{"norm_eps": 1e-05, "qk_norm": false, "init": "normal", "optimizer": "soap_variant", "warmup_steps": 200, "batch_tokens": 65536}
Each number is 500 + 40 x the weight over its row's rms, rounded and kept within 0 to 999. Layers, rows and columns count from 0. Numbers have three digits each. The size before them is the row's rms in percent of the matrix's.

# k: layer 9 attention key, 256x256, rms 0.151, rows 27-63, columns 0-127
# q: layer 9 attention query, 256x256, rms 0.149, rows 28-63, columns 0-127
# v: layer 9 attention value, 256x256, rms 0.169, rows 0-15, columns 0-127
# o: layer 9 attention output (transposed), 256x256, rms 0.156, rows 0-15, columns 0-127
k27 107:473454508507449442535513417441491484534552546452498510520556507462459473474496511545466476484505596481482515544478454483523499497518519468467477547436562526500554458511519437490596503514470546454458435547503469525458556493439440551470524556541462395504500442486511459453532468493488514486504480456518512505442474495462483550480496598483470524547474396438562454554488542492476497532552
q28 098:504484479528435503481427501506441489464453520425467497519520513530505514488428534458506495404500498525535483461515473536572538562476487482544443436475561456461468442471488530533425574500473427481494523455524528459509407454555502553508484559440586478519499499446456459565523435421469484507510450519465481472507527521561484506524539491515499511533423539445530530521477456512493457459539
k28 105:448488472571502487492564550518521530522433547501463444471517482509512437518494522530525523456389451519467488496545546461514507518476469492522489448528517546491567524408456479504456608523526585480501505402455464476489511499435514491476477555478432538469543576568485528543556541540468488606469526512427506433453462416508450524486490542482486514553492445491536493500477568493461470428502
q29 102:499488516407550413537460497521460529387490493472446526516526558509539508518499503532491479524545526513495442542430469468498445483517568457491506480514539458549558487564545568494472425515490472489517505551442509523450572480544448500492529429553452407489485521476498432474527474506528459487459481467472459554504415486471535553445548498495548405483532500551487452548496496491508496535584
k29 102:442541611503504552505486560514517560544465463496422514489495483480525484507512441535447537542529478527425585569465476535507500445420483503493496482563573512465500509503549579578537447534587492486459447469538500493503487531499467464500542413504543525497550474565477529452427471501501555475468475473470517487500515535571539476471479489490514456503540553538496464489473451429476517596489
q30 099:521474512463464481486405534530465566501471469580555524451428548533499414547458535482466445502515454466441466503521475478525452481560580464477468453487513502520502545560577583515465445500574539480501492506519504498439514508559493451519570458438479495497446528500492504475435431569445513496525490468459484550531513444530475458514482462532454476524576537467517528477597496542448545515461
k30 105:487485525489401592556534489527404454500493448528458480498454555509517453558520488525453509521565443485569453494495560522499530455563477546492495507448477431526566494417522420515490451562455503537443472505488560550492493531533470479432523453567506525444469493392463595483478486456457514495509501433510557487540528500440522470616431434524512427498538541437476531488499555544447494513510
q31 103:546438465461522507476550517496524512527566496435540450485488522471527585526470511523530541425538507583458554423528485443498423507473507550571516462567520531538520545505533494539508495448552471488514499457516503464451480453521488467500529456492494452495520528436464456553569491481475504554434543485456518521515532491476455484485499405577461522518586556549525485563490538444500528578474
k31 099:438399459521564482486585464563491524580527535522525446559458558516576512519493568555478566478513474574505497532471518495488488505476524514514437477535565549550591564472534477512494471462481438523469477512511559494494511478545485482473543498513406483496521496501495528523461462528468521490542463529523559509450460548492511557529497494515512445505541481589533515501479515549556525536533
q32 108:518514448539514538454506460447485496468525502457490450540478549511507559520482562504483503539462480508445433595516477513467540484516488530519489521606492476413487521475545408481505517479488411571496502478506504436483399533483524471485521527502557497574455461444542516468502524536565486483515502545480553442546519487550517423505560515459515476481479449496557589545536499422511477521456
k32 109:476496511502557582482505482570551500522480493508499544414532535546442585483564496545536461479385464451426562489528496450488602494525510484501460492572511498516480504478570431546474450470485488479487393444471503510533511436508553486560513485569518526502512575480532509431479541512546549468522476497574490504476546475517497529498499549536472500497504491542500512516473506436528474513503
q33 097:559466506477471447547560525627540485494574567451451489523514497523482500510460526496489484487475518557506468478460475430519490458518499569435449509504505556477537466458530468448549482466520483412494442522519512450479567445472557507548570532498508516483509460523502537531537492476473480537525465546513438496468535432460469492491518489494446458471506497482467531580498505476531449479546
k33 096:534500540523480525513484558505506497532514469499501489445503495524543502570478504530499484538551503502488513475507462416472533534484511564543411448458531492429444509517436536507532491442529512510509538530518510440523543465490525522541518522472441470487502578432522519491511515448468502445471578537506494553579486466434613509474522537549581455539501482504496439519465520490519420488553
q34 095:517491536481554514500557497521517480537491452483425466526459606438512552518507494476460528530515516499505522577542447474435467538506449432526574504443534505509506571497497460465582531568487533477529484574467501537468425466505447590514506448465526566485456512526516583417529501542469463494537510494580461461575524528602465526600524534506473486489540454476544455452490531503495495489506
k34 099:488523541428557432445542486537494454437513500489548515510512479454450476458476470435454522499562515565446581523546538484464505449500477489481449528477517472502538429467488460437524548477525536543481444483522559453418445442445526519479523492502535477478500470516515517541487549461527491506548484502522515506530396508478465477465498473538472457475552474534567505475502455541533477480538
q35 115:467428490548507488561503491517493423478401436431490467525489439487491492460506600523529466500531448574503419502512479552517470500518461476501494550478554457537555554550511531537442522530472489475487532532544504578437548484475464498484462449463484450476500458512490555481472497419504484480511471433526502471501526474522473544536496533434563456517552500411438565468543482548543507567503
k35 113:566481508406476571493476495533531438508485554574488484480456467508534491509445483455531467518513517502511454472526487547444520447509494485545519591516542444510518481433486515571470555518452540505452556552564504494397468527490515542510464529527479431552484414490502505456478488417471511572522542471558513505520457505516520458482465538479501447512429455454492564573552459466481475508524
q36 104:527470520486449604527528505554513546564492454504492493436565549527497472500547514535415455512536475511547464485503510395505496459472516444503483570511490572465480457531510456412515477527508547547493470433485511509585459490424451477520434573479421491584416579454511428551500491517539486469480501497475561553551522503541534479522474526455455511513459417534493445504541578443521574479550
k36 108:488489488501442536511483514424488569566592501520558521573533531495470492497450500453445441490479491507460472544505530503523538552500522539467499487519502467436576436434507496451512450536467463492489508474553480493538432404473512483493556481449469532498370513510477525477552483476560537517487497491412435522491540470488597461516528506493500521497405495517535522473508458551519514479542
q37 096:487517566452454572442543500461481503552516510435464471552522554533551559443472405499602590488503443473535512510488477470505566474507516462510519521443425442594492508489574545401469457488465536558478473494388505456518547542463484504515466518472535553505478510544541457513535517549450485517513510487438585462489502518473466497546497457540489481535537497443576477560479507497509500516466
k37 097:506506553467515554440537489547477554426546488450551487513533560551494481456518498517537537523541473549531484614496478495464536534497583495548521411516510475531576428484568517504485533498512523510508493500466517525463449491437440493548522475531503403489487526420530460453566497528557501532529518512506517523502506462520440467503545572461500533499504565477575496546521455487504541393473
q38 098:460511456473514429552485522552475445457482512529526520515425486474456429504493553519484498472489461461482457501514508532472536525504532512571496501472538489600543486519445447537446440526476502500487511472450537598489523492541458458536483524460493563537433540492482458549492443521496520452533520438506454473474451541382514565522527529476511501496546493488453530461551491508516512528500
k38 105:476484520446531521623494525531511500534494448554486522466427496550480528574550527468481491569454507456449441453512507494467507481476471504569482484500515507532506537546478499506503505468498560470492472522528526512452527531500475440485530570513493538459515429492441469412513525484581459525490452464472550540477450522499437532523475552580509516488517539554507456448531463524495546481439
q39 097:465471508451510464520455553489524491458478383470529486519487516550412454569479468472535478516544486464523520590506502534566509459507527535473483550491522498507523660540482494546486437484540522482454480469405520488442491475530535464492444483502505431443469524485478414470507516491507456466578530484485551530443487491524470508458474542365440570508460564545489548544487483528555509542483
k39 103:478423505512506466437418527530476507520461473453472413484475483475530469518500461519427537471478437498590528482482507514556454452515584509470465505492492500475497538536510457433444508508475532507525538519511518519449501515560579488495543427529547502536503559492545480455508554591530446424559539440418425510536498528509480572490566533413448601503481562532480412457463457524507599501509
q40 094:523520491528529437520543575485513451514482429503553512521523477515514532533517465509472576418521564500527458526505517569481513409559520585504384498516507470494509513467562521531450479531438578484485561538491494531485500515467495509523488557494590500491483489442488532422507543505549479474514477509492551572461459523520461518455568504449466510510461496448526475515488480491402540449470
k40 090:407533522458539575490532530560528555493507562453487480504502497559567562531508558421506489454522511475536526539493537539578455501542472545473458473526494536443506473439515445533453528481526520525498510423482496466424443519442460576525475581512473537497485508430504476453452535506521466541567506473498476493477560547534471384532544444488496434548519479511480500566497411509495572507486
q41 103:460453430461520510480514511530452507486580496528486510559536508509571489502497464502564489459480560509466469551514549535513508500518475492487550493455543504494520503522516442507499479395506555466507510565516493557506563515474463432533505432566506436489452526431555566548483533481470489601442504501523461529526566511411498492487484519527459535566497472475530512452413580464510487516475
k41 105:509460534466531459572467440447468556435595507600495470485510469498523480487463553551521513423505500468467460499533532488567462546514540476472455524508560487507470516531532526511519553549572500523493548493605541493496495506570524445580453380511518512492456562517453471528442593486486491557475487410526501529567501502539485478517512500499516539422563478457522519470449527449500523510495
q42 104:521529472565473478506550543524524520488470535495479515560540491448483440501548421532530456586542520479468476486498498526553493509520539529494499392529482520495430466511535535464521460421407527447503538416473500514427595538470496487508440537467520492540501449496509496466577451556469459474539544591492486555495560512448509489600485533480512491498444537457477467559465504480558502454511
k42 104:495491562465443527552468519573500469517552519483482543506498470535545484525464537478501490490505514489482533401448553503489447543573445507544515451520538475482512438585531496497440473494541464469460482493477521506534500503482457526504548556535507446530456486454541570446484445519526521488613506443517520501467550508437518482499483495466526412487490575509442390508560490498506439478582
q43 093:477473541480474446481484506564519470542502501537519509464530569516498501445429425556486527500527507565479460570489458506491566457511528507533513492528506503558494478510554482473427473467401436523476518525495521485453543500443552487473511464542477520602585481494431500555484435491555537509458541535558436546494449553464488497513502449555492549483464491497447539537443589500510448399483
k43 097:457536550473554478477472445540490451517548501479517474437545463464519499560495457468534539491567464472495481486538492503500451488491558472510509525452525494552437425529551508456487459454510452517574489526517399533488533471427586467521501471481507491497574509523494529505503541429508491569521501497470510511499451519448433504484455457551557492521515550542451553520529564512480548520461
q44 101:513491432456488519496548439501463466510496515516548554524529469510490481487509571457512442537488523551456512504562514455492510466516519534578470500513523545479438427523435586578508480465480481454516444599474469571512467467604483550499361446505454578545427427469480462566459457495543423565554483513503499510442531511564518494552533480461457472466523498514504500514528501501462457504466
k44 110:535452454576464467516455534481479510469534523540506545492490521468498453533511526559498527448470589470543469487449490493562544497488517588532532519535511529484518465479453469542479537388486536443480492580500468492467541454509537498497459489485511625478588475563508423513513492455502592497569485566515460491431468534463525441548418478497480470514392556523483531415495458438498494462451
q45 101:462543492487495501476495494531481544543486497456494436465482590540443481487504538487447534505555495435414511528497537437498489486537506505551525546445491475487519547522484519467563507439391502531467538545532537562541507559408452530516488461488518537493453483414550507541534514535544480524495541579470563537413525495480508478538519545526448494463455485564505515524444473411503488575483
k45 112:535539517508506520460471511526424517518568463400477503547484489485493560460525506528434461454550461494535527578575464568456474559520459535496459432443544518515565551553505516482578486557525503479538527532503478539551537462463547525497540517511564552495455598451501569501529511543491497417530447558493458499532577464469460539570468484508507507485478489571458472475461522452534534532528
q46 100:486509511508555535562529546464469477502543506497443515475508404504534463456440468555535531523514419536523470523533458504519588457555490541476400521403514503551449455454476549499508516591484566458482561553477498520475497502508434505473545458485442524495521503408475529476579530489530533536564565468513457538452515463458512519499541501492555513483532507499498525552559505480470482526435
k46 105:453523521444506464552559486485420543522518460583452511441482423496456494478492501527464526497562509513414486500451510584560548503559507479522420586471455588480506465520484588510525514492533446544524477556411495522484474480466509498462523547433487514511549480521534510519504511511479585480547481490552487481560498547487458436440488487471481482504501540490481537446463540445468503527403
q47 108:497446576448504462542562595507516487485520529509526493524533421572517438509494561480444478478541498482406505473489471475474472514473491493452508512561534508526506518538478473478512468550526515454451556500465465500445471426481509526499481436483578532469482548500469502490426486483483487532536533551488491554473417527504531461389533516469521469520466505496475455532464522494532487537480
k47 102:538517529459528389528536537548463512419564441527499513456433432462475464470529488492485495447552510478464506483521488535572507460523500555482515532500480529471535465524445509464521436509430502496531548535498438475491508466526503505513482488519453507498423550473477461490565509478496561590599485564554536573520490505557513516568521530479498497492519502412513498505461512491566463460465
q48 107:496556537520470500501534491502435509484460480481524519523468451432508498464424454488510469516518514507493544496466505462494503579501477517499537516499560445585455555454537491491492507452567462508507424487548510537451523506483564463519522423501492506512494432500506512543443498453497570518492499488490518535471610392514465444484442479505529483507456486476512512471510532507488471473485
k48 100:531509542515528497538548480572512479527497538512534528481502501502532535454476451486546522426530472483482438544526543558464502532504458486548511540500443497520508492537542551441527530485520471484490484502525556527476510562527463390564538424507507569516502527581514522556536433428511446467522552504461464501503499537496467526512455468488521508465535412518546401465552542531430484474510
q49 100:435562519472556480438572478528530522493488454531424516517496478492480504530477459469496539496565535553460515583444486555502571512585462463532519528543440517532504476391513462445491548533508500497446472463427475526465510417467454477550458474496473496543518462413533493526470509511487520504537502543439545522466535461527444503451481497508466514569515521478461445444484505552516477444449
k49 101:481467472476499496473542510512471542511526502418474520491399518558493490495419540456487468530433560492523377464532453501515451458519496484478491529549496524535447449463510523479532390498524574442487491509505574522488481520442542516553560492522565518530509501510520576432544517552491511478543509460537472492425561527493507426481490523386445566474439546518429522489529550563481476429526
q50 100:517565510484468517537459507505528596514469503519473416456444470469413557516452521546491530565415499464489473536550492498470470539537438504503506549480560478413485544459492512466392431494481532482461497515538465490526526502502582558506439499529481526494502555531537490567535480488529478560531510437548545514510479591492477479569444472534461545446534553446413564537575475523529534533501
k50 099:516501468502480540520421608488579515495454475500466529497525544502535533541458524519554469524522515388536535455489507540458493521445490449516550424504480489442414593517593441469439512493451520492512489528423502541442562507467588519445527516467510511520497513488522534473465448434477441485538521542469542541499439496596483445501543527533517536423513528442512509418499479469484503542547
q51 106:479515490461490518541546528504551489418494462478488457545515515502469445438428635478533412558547402536496513540478516517522524577518476466517516470466529480495514469502423486563422486513538562459507496457497505480478580536525559438489568552440458526500514490607458485515466523531532537557563493525543540535440487473490440475512580547434443461522431475516505468446497508491500536473519
k51 098:485507422517513472411442492464502552467554445488530504529442483447513465515487484562538511472530477436535500583443486572466530543557495483489505435457554414521458561491479534486485505472516519454525452499554501472559497492485526524506456407524485539479515519541478506512520495599546472449502427472524550479533549524539491549540494526489579542541465502547519419543443516488460528392456
q52 099:448486477550555484445502453512539520474504517541471510516505564431510521513509547503520501557503531502450526469557578504506452468522478466451459508524528532473517533526456455544526478526529434589514426528467507535511539477441547509532504529465538516402506525504525421502478501473514450531529562458469538495430499530457505492503512517571567593497599493539524532482522525454511538468557
k52 105:440393438513473491463474451453538471497534488572465473435503528468507555486479530430510490513528448540537488438636526439494481461506526546447453498552517502448490498453453512557547479548439454547465462586514479470504514415503427505521523510482498551498505537518517478502531397528519453548465582488454589507502498546516489503451494500552525547505466477578497496478566455506497472501487
q53 106:481563474500550468516433464497467512511517499513539454425503498505515501498537486499458467445490448510522459536582505472496536462466551499572461460514483554537567509442532494529466524459466424499467517526491498554504484518495546498388519421563574440507554486527533464484555476440484440462495533450546566509601452471522512573520464570496492470511507511504461423576454480502540601521601
k53 105:514472584463573513488496475502493519499537542504549409470455486502515584547488470519512502435516501467449541494452489517524508474499442467542526487540489484479543610504502515565454467510463448463535501461531460516513488530478506519454452511487485506478505549478550551480520490467518487557413530445506556399514544475483476531481452496465537508448379466526496509518494443522665502543521
q54 109:575488486491514490516574461506520478497471527541472517502523477550524478493445532523471498542575456528559423504495499483516582498555572567508510543435531461517547563515506503524491563445577466528570516534468558550458507448528553443471456438438487483389533473457500431398540498495444512515478503488421504496537498496501473406434557415550541475499578479533440504502457538546488532515558
k54 115:517573446498535507508567515545501520515524575562467482447469573515494547463497499530490486482557480522512453482471463523534482464520514529513457480462512543496507523577549540521497464523542523512437486578484474497488457449488521543546454528468533481452499542545421448513517569549474537426477586487471504450502449554485514449451493541577464459497553512499506503557465516488480506556492
q55 093:479500530471547549502506484449521492468394499465481535429470505460502448504533505462515558502561520507494517464467494499516458416432550519527485486532475516485461544443482520559477537400483514526560477475470510559533546456532513476470533477505490484418497474527519568514462523497593504438571457479502487457493520499481477513507539537494485494437493488473495481496503465503451507491476
k55 100:501543499464539498533505466503540475444505491531480512436493529492484471503483531489556462470523499497527521484581499445496497486554460480461489523533460477539579465491445521513503502516547443466444463500543526570412433490508417490458477429516548535497479485516458533453503516504542478518502480517526534436460521498449432474525506461407520572522495474471527540596552508491442613494540
q56 108:491466484468546602454511428516517514491544565517434434536478553508495526485555426478523523523454499537465544541512477530456518495462445478542475500454431414417451456449463468521492481438535488481474493521438476499505562528493413499483510551520413580599499437524475470495494507511411455494488480491508477552478502524508521510534455517513510465487497507441521437541503438469461521437473
k56 098:493451504502454563506546456493462480482559540512512464525460537503457502458604485508484530529505541518517507527458458551552496563485507459527460505495533436542482501552461480505479519439436485551445553497510555459474557553467508512499520496517478464493515529489483466464577493541487451503464450554550553518486504474538552567523514573458428513499467484466551538463535415476469480513562
q57 099:537460454450497527503510551512518487424526514492516504438442520503426476474602461424576486437531511457493573514478353486530527482490468398560482453496464523412477514431489518486560460488545458541497597530521540494532488485469476499502390449483506528531534489485509493490546554514474517474519503499524496495521468547530570494596533520487476548540488513525562414504525501423493513506528
k57 104:514419501582516481460500467583537495486514569484580549478527550504501490482484524415491483465498482473538538494483527461496508507495430467421528472476455578479569519566497497504471519390489542476480482518595466542470549519539441472500467508537529548504542550489436419527542479501484471543519482610465493496508546465464616437583479504474479509451428507524496517458525529510517533557478
q58 103:511509489538439513592535560566564560507433453526488403520519478504565491469499502534518477357545518505507503491568436515524498505497461533553520487494559568510523550447484451429496536524504470474542566515436450498492536519463511510406530522528471502548491536528501478430526548522550457506485457506517462414524568435529457485479539528460541460507523460534475580460440463472462508534537
k58 108:564388494447482546505469476520592548562510495457493462503471517595459507471552499427538446449522516526521475448463494512487452490557502482580494493492488531434563518495489410489510526516527512510554573499493491479494474468503520491492511519411507484515501478469525486527592570424512515517499520516520562480502484474486505448487544555540549519492528440503490497557467561506526505539572
q59 105:528592493529523480534498451507484472486529532462452541531554549516549467422463528477461446522537496503466536469582465491437517474499463484547422464454462532543534526505501469513502524443570430559478581468524526471486471515509499475478554502509521503493442505495519446487519504477487483464468491432430476498483516519511514480510490518428529582469459468459491580462524536537454418546529
k59 102:453489451556509504537529456407437414505532541531476547452513516464530483512536497458480450510438539468469453518492506516487477481467445515455436482475487526509484474462512548519523478453471492519514528517511485527510458423460460518531432564474505487544432463539493458495535538542536487501504482453526490440511459464489488482496487567533503530508531510554570464521567463557550447599600
q60 104:512481437516488505498493503469463526544461499452494505534481516503526492466488500501493498488483531521431511553524467545493557525525453530499531537460506450542502531569453456469536476545503538473472451450577534448513509499566524513507540497533612486460448465526454447485493499494537516476486516531504447475414569489597534434466462579473573552533437583594495453449568469454445487519501
k60 101:541522448527473496451585485492491449580528426492448584519464511523546493532471505486463478522469471496446481454454531524498504504579480553501473479453529528490500456518441500409514415502499486442545393413447559520518500560518452483435493573509472486485521435483510419522480491501503554571453498473512418574450415528495521483403583496449469577470572528508436447477567537445474497508584
q61 100:457504507500533396441447542530429503535495468460531482484536514502462479536578510539435524464525522536467546560547486578454420527547484404503480509505543468507514503420503526532509500514530514522484522524504405455444472497588472450555516434482485467542538538508531583520537478533485508506594502500456471493523556566478510418470530492475551533494504511526540473480482537547529504521491
k61 103:517477452523492550491499478535512511493539492500464519456482451503534473541472518501478526471467474495497565571572476507444490523542483504493442551517498507569505524491513451532490485474446457472476461607531414473496537582451425428524492462508506484512531489495581496518430508525478523574501550541458579466527486467476528454478538541486516477436473530470542445465504473570486499547529
q62 104:490538503513499450575471506477543386503512499561508515537495481475502586527504507508475465576438471431454551577529518495455506460480479579438528514534497525557523505480433537522470534453485430557512523510541508554505531518530510525503520514540552532462538532500525489554419461461528477537508499541419537510473571496446482492531543500480559446478479455511481494447523475487459516597459
k62 114:484512463533585468514464433497526477521535514451463475486504547491504611568455535518507452533458525474483477524523531490536524471525489579455513567488511497411441483453524501465576485471491533573529526465516495549539477433538443504527465510505524517425445546455463481399423482535508432470499506538513562534487544490539432587500546494470574511515475481545411490495458518513442586435493
q63 099:517540549493453439501546516462493467451463481557533518537438501536469463481563532477432456544486460559528476574530538500523515494493467467466454521564460482509458487557528541489454481446492516485532463519541446486438452510484596530518418450500543475502530529486463550513616525596410507545485514405491471474521520442476539440491489522573488496523520537476518500522512479522488482513459
k63 100:491467474482401519509416550492515507493509494532538497406503488495506499477502453463517472472430527560503547440550545418512491499459474529490503568370541449545419512473525484480427503445381500566521482542491506526520531492515492504481462474504519484439601509541519530526522491509447496462566543487511474480471530483543437469569523525566515473448540521529484487551466448520481529517467
v0 115:486534529505521460518491459450456585441512486506393495495517557503523555466474568465471550517518437468499582490685579504481442429463474464495500491473421489536534430470491491522517489479460516525533421559502497569540552534579461547534479483476508532505522494541527491493436528583514455581501497511540577604507496526542504492465478561495469508509509514485535422556501450470489504500504
o0 103:567516460555488544534538495500462467515484589523512570458454516497538541490442407468436427556475580497493498418425479471471525486497514483477552500558535491477474468479514536474493497536469534518567462491568477457517477496473549510547463515500394513488444450420462407514489425489485538504502512569418518540503498443449544485489520396533484465536518448460532476495521493468516501453492
v1 099:483516507476522547509483496588513482490533527573552485516567475472546494451526510504479547498505581489502502478470425520481533456542493527578538380520452472520536493491528454524452516522508385475541507542480593562535595445530463423435477490486528511442482573482464501466541499431434540499451496529527467560463477542570506555499496451555468544514502478445434442491463508528501513463496
o1 098:602470462520434500463509494513524510451535528520430497532488558514456518522493565545471508443470396488473473511513600540453482584421574435518505480492486500444460451484506525395458507499487572623473521447499512419532525496472507471501419501529486514553469488559470606470512510581524468532504513445499469544530550525499505480456502526509578503488496559504468506518454544498469461491549
v2 106:527498457548516494477476441497497530490465403516569483533500497563579451517448457517537463431515475452552470534560475434461527495573515497440508533501449443490477518572462557496544518521526505536501534452514493502428442475448423519524509466516531476541450517541450516467566538505444525564491511502534517598480534466491521503500480475481517531530469488486568509498498489492472486589491
o2 103:455537480464521550518497529493484477452561490501523481450545439495533355453473482535537551529529520495506553529476487494471502550501376478453493434488516538502438500503500546513452546483497483457479462502552550480511522450521523531463521548525500528479508570453509480563445473503453481528462506476545440494459532487400539499482610457459539445559464564526471466466457515465525560435478
v3 102:517533495456497482401459472506511420456474455489457457462528522517453520419546493572584517475474444468522498501560504469401454501489487491480499486443474523518511537465540488435446494443436478465532531484467475556487458532476455470521490480494570486479532544482595425526549485493543498582563414448525484493464511482476491559446512507566485545501439496491460526450508497503485508481509
o3 104:482517421508433444539555530430558493614537488446511535576462518477477533502478458465444461459520474548479496492456463409536529478480515431490458547534507473484461416533471516453548466465469483460476481557562471515486541442431528498506533482535437491528481555493535497435516496498430559495514471560461430501522458483527502499440441507460520535526501398497609448436503451497472523517481
v4 109:471455507495513547441577514585536492552461501515555474504492497441597564456453582467537504569594496504465497452555559506428481505433465522560495462485437373481505528468534501526479548565465448490486487488517538520451490501518482517517470516511512465470475500580482528482515521470521515410462491661504578492503513498459520518525557521506466465454558510514527614536456534515490474461496
o4 103:549558539517532466545482505496454493482438496512403573426438525487440489441450483448476534507461490452504446469430546482574542510486515517438472534401562531481519493520503524402418495510479480544472496518475608533502489464415512496536508459493540569551496564519444527431520468465506544483534552530415507450458502498519429464553480546512581528503465560451471501472558530526491454500438
v5 111:559432434384516468514506439541514479546471500496463454522490522523482525547480441480537432497562527522448552545556523584476473471457496533475538491499477500488521484550460516531509457538465538577561482501448517524517510457464439430482534458513471487457432464547447507541509495495473483491549556594501493452490515448533397511546532532491516515471468544527490517461507569589454503558524
o5 102:501515429505491527524505552365445528456480466462570503437435446489470530590468533486486446550479494503465575462474446555472565486563440549470473559504428527584523511507533449449454569525525492524460539515549550510464489485499503538517483514473560472521534471425554467528468526505445489535532456486476429486542436541465485512503536452486505518510545500454430471462501479456479442500469
v6 101:526544508469469538475432557501486522467453534460491523517445517502422556446500513463506564437552457527461436503526455481468494511534458511510454507496504543498448509515477501492607452523490424499526432587415455486449552486482518536513554522537479550497476458438551519572483447483482419488538550429483460457480538463520496502511523477504467525490436516517537503497489499471450520539473
o6 096:452479571503487515519529492501538506476426441543482484520476523469487570528423513521533546452458492491492535521470488511531507533489451472456534544488482492433453477492556533533547493443500561490421552596440482550483511509509478493455535450507461499473514537538452468536398531503485547418496526501521516549486523546473482466503463479421486515493467463436432554474529493497475528422428
v7 101:560545482524445431476434499545446412471517511551521517512505521484488505528519478587539529548537513509504489527433495514495449445499563547398486568476479467439512494475530459521571499476443473542468478477466469613551506459511432474591479499538464467542485513534511439508571507532529529507518555538502538511499461471512490550495455525456501436475453503430456526482545527555530517489466
o7 095:506491491437516472493514485460507533486485472479594488461445465530505486586511590418514441448504498452505504570503410429490513470517453518550509515526528458432531509512504524430446515533468478477549559487575533440497492539490497540401526490403571469491460523536524548493482533445532508508471446475468538502517491479478437489482510517494508477499537472512534508457483548380433479542406
v8 105:568556496451444518546498431458476463428460459544444461452597502572509460479460549526480460550428497498559522509512467529577513491576512508500486506481448530569527433475493511569427469509524513504547465518444444478600548521560518470506526478461551441499562486478487454510474545521502559511481516477442435459453426503518422455480476539477527473550434491498496505459528547513499521506492
o8 101:530490521426509537475530555507469576608561493538549481529554468457544534498528483504530488448519454532499527455489498513448551519346511493494487561560503487528566512499466542463485509523459427552541519528516551466499491466553586452488507535488455509532519493450479438523547509424545441538480489475497553456620497531456529475559522475483449561471509398554564500519423559413519472515487
v9 109:449523575501504519558476532513577500481580508482482509549524480493540494481484496507464611499533441549511496475468420521476465459514448449453524457514538538493524568508504461499488510529497453528515396513529503470475503545439495514476593550544554489487512469464524442476529521440493532543483545505485525581498452533512437511551472444520529441502452468487558549534504560470505473472518
o9 103:572551470543479478511521525496510610444537535526525518452499497443479485505534512474543464518528463549516374459503494495466446519569486528436497491538571469468496465481519586549400509538484500493462547552490459516545520481483498534496394422505503488462443540502495545581414563513569499457510505460476452477550433506467479552523500481493503488532527490457490496506492478519529492515487
v10 114:475513541486526482491463399468533477508520462511525455506509454511505561473506510603533529435482593471525565445529464494490512435553501447516560455494460531518529505556453500475438506532489495532546532517448631586473571458499464531538463416443457511499493517496518526469453511519520458493456510510503467473474476573516444570529505478494485422544439472462542461463480452431448522547488
o10 108:531441462476451496470474527465491485476454479517583558555499474628503463529508471520561478542506549501531522494456595501458507512483493537420511574451476513530372475502467489519499489432484487502449500484566510485503551457533540473501521531546487425503504496401478492530463506467434467540589519502404518523542488450483535439494507535508469549566497484470486549442444488551557452480507
v11 113:551510467406412427551498574498615467516478536482446496479499549502469532531523506464505406520498409514536433479500447481481543569512468553447530569530486478465567524497519543524526575486498437464514452462442540508562459530530466471567520561535528544455478535462488537509509499508514508497501516586504475477490511530524474542487469485500493416515432485560489477503463543509436455478568
o11 106:449544528529583560497484430482538485490496469485498482499472442498516463467514412507526447511474520494494522501486468486502470524519435491525514536545512477498612537501491411465469486480487490491505481560499461485543472524536526475436512487513481518458540484540478461496514605494490548512481521401513527532507515485487514564446505488489464567466533521473498440492445471461513538501478
v12 104:542523470498502528515517547468521439545506529452521510477510522565634505509469511514538448477537504451478522546500528502502512502528552446524474506481544429546533446516447508574555498529460517495505498519486496497499545511423535508511493445544530470516491469505490580462515396505603534494491479462536520501555481527496494502503477499555493439545489446572530449534447483566465585526504
o12 102:502491398518547518494537479478494468495530467443487553493515495447452536458498441514519494472495453528492545457567498447533520512480513576553580492471508554466498503507433442463563602487522501406518529476502467531507401548538504512533461544445548561566520495566525472496500537527473531493526407594495472423478494464543536538480566458519500467486511538543544497492464546432506529455481
v13 105:528540491430518497474451520470464571523476504546513481430523543450529501550485541499477403493503500527524490577543538543497524479449413546441458535541538449491503399497512428486430478483524484565509514489506533520445492505542495486579482508551522489528421475494512474452506475497529464550556469481513519605492486467460441472521441499478523494552490630514507501506573525370530452492516
o13 107:511509536528479586502502510493517471502541539487524439515459429563435499460515517494560541577539570436492434472551483500502548479503424530495539533419463552532540567482537492427499551535477562475437457473522537444584505518476495513508447528518475492513462516492476446536472486513514423438463477517535488537521516542540569548515524477486527573451450513490548474500563468430554465465464
v14 101:470517511514478539500483455518510572418482475457489500506461474429474570459501459532454490545511503520541553538481538469522515540497410511499450487473584605568514491529481520523520460477439506506479386518530517536515560445473527476483553495500533556568468508392601450480504468573445536498562437598496520512460470508485553485521523523472493520433533510537440519450476537511467453505533
o14 099:518478486528517509501482510462452452511550551506576516501476520578575544478515472550459460553474530522496500513515484483536496561519494529447506590470495529458454423445489460490526486495478506484553606649474492548503462500524497449461444497536460393480497490559446520495485507553490424585415538416528429531513473545535498450460507442478482474515434488465517481543522490478475468537431
v15 103:473529518436537458603506435560502435470528548435485583521531516504432479516415502550512452537478530464491503486421491565513490454505512463466550549493428533473485519476502483502522513525426566487500461564468540507518510442532489552510386457601519575511495483464527454497546500463490445502527446552548549489499546501456523512562524426469518530480571429504545477538512478456471433519497
o15 101:462454552559540414444467485470497512506504462485503477547475465520515472509547437506536465421486530491547543469536461458451458486480393525504600587461543507461520482509608506456423515446607468519472534487526501539528432498523497523501516507499532550532464505524464555484425555504482525526494471525441421567513517567511493537494493584437396495505442476586469503465469515513474480518569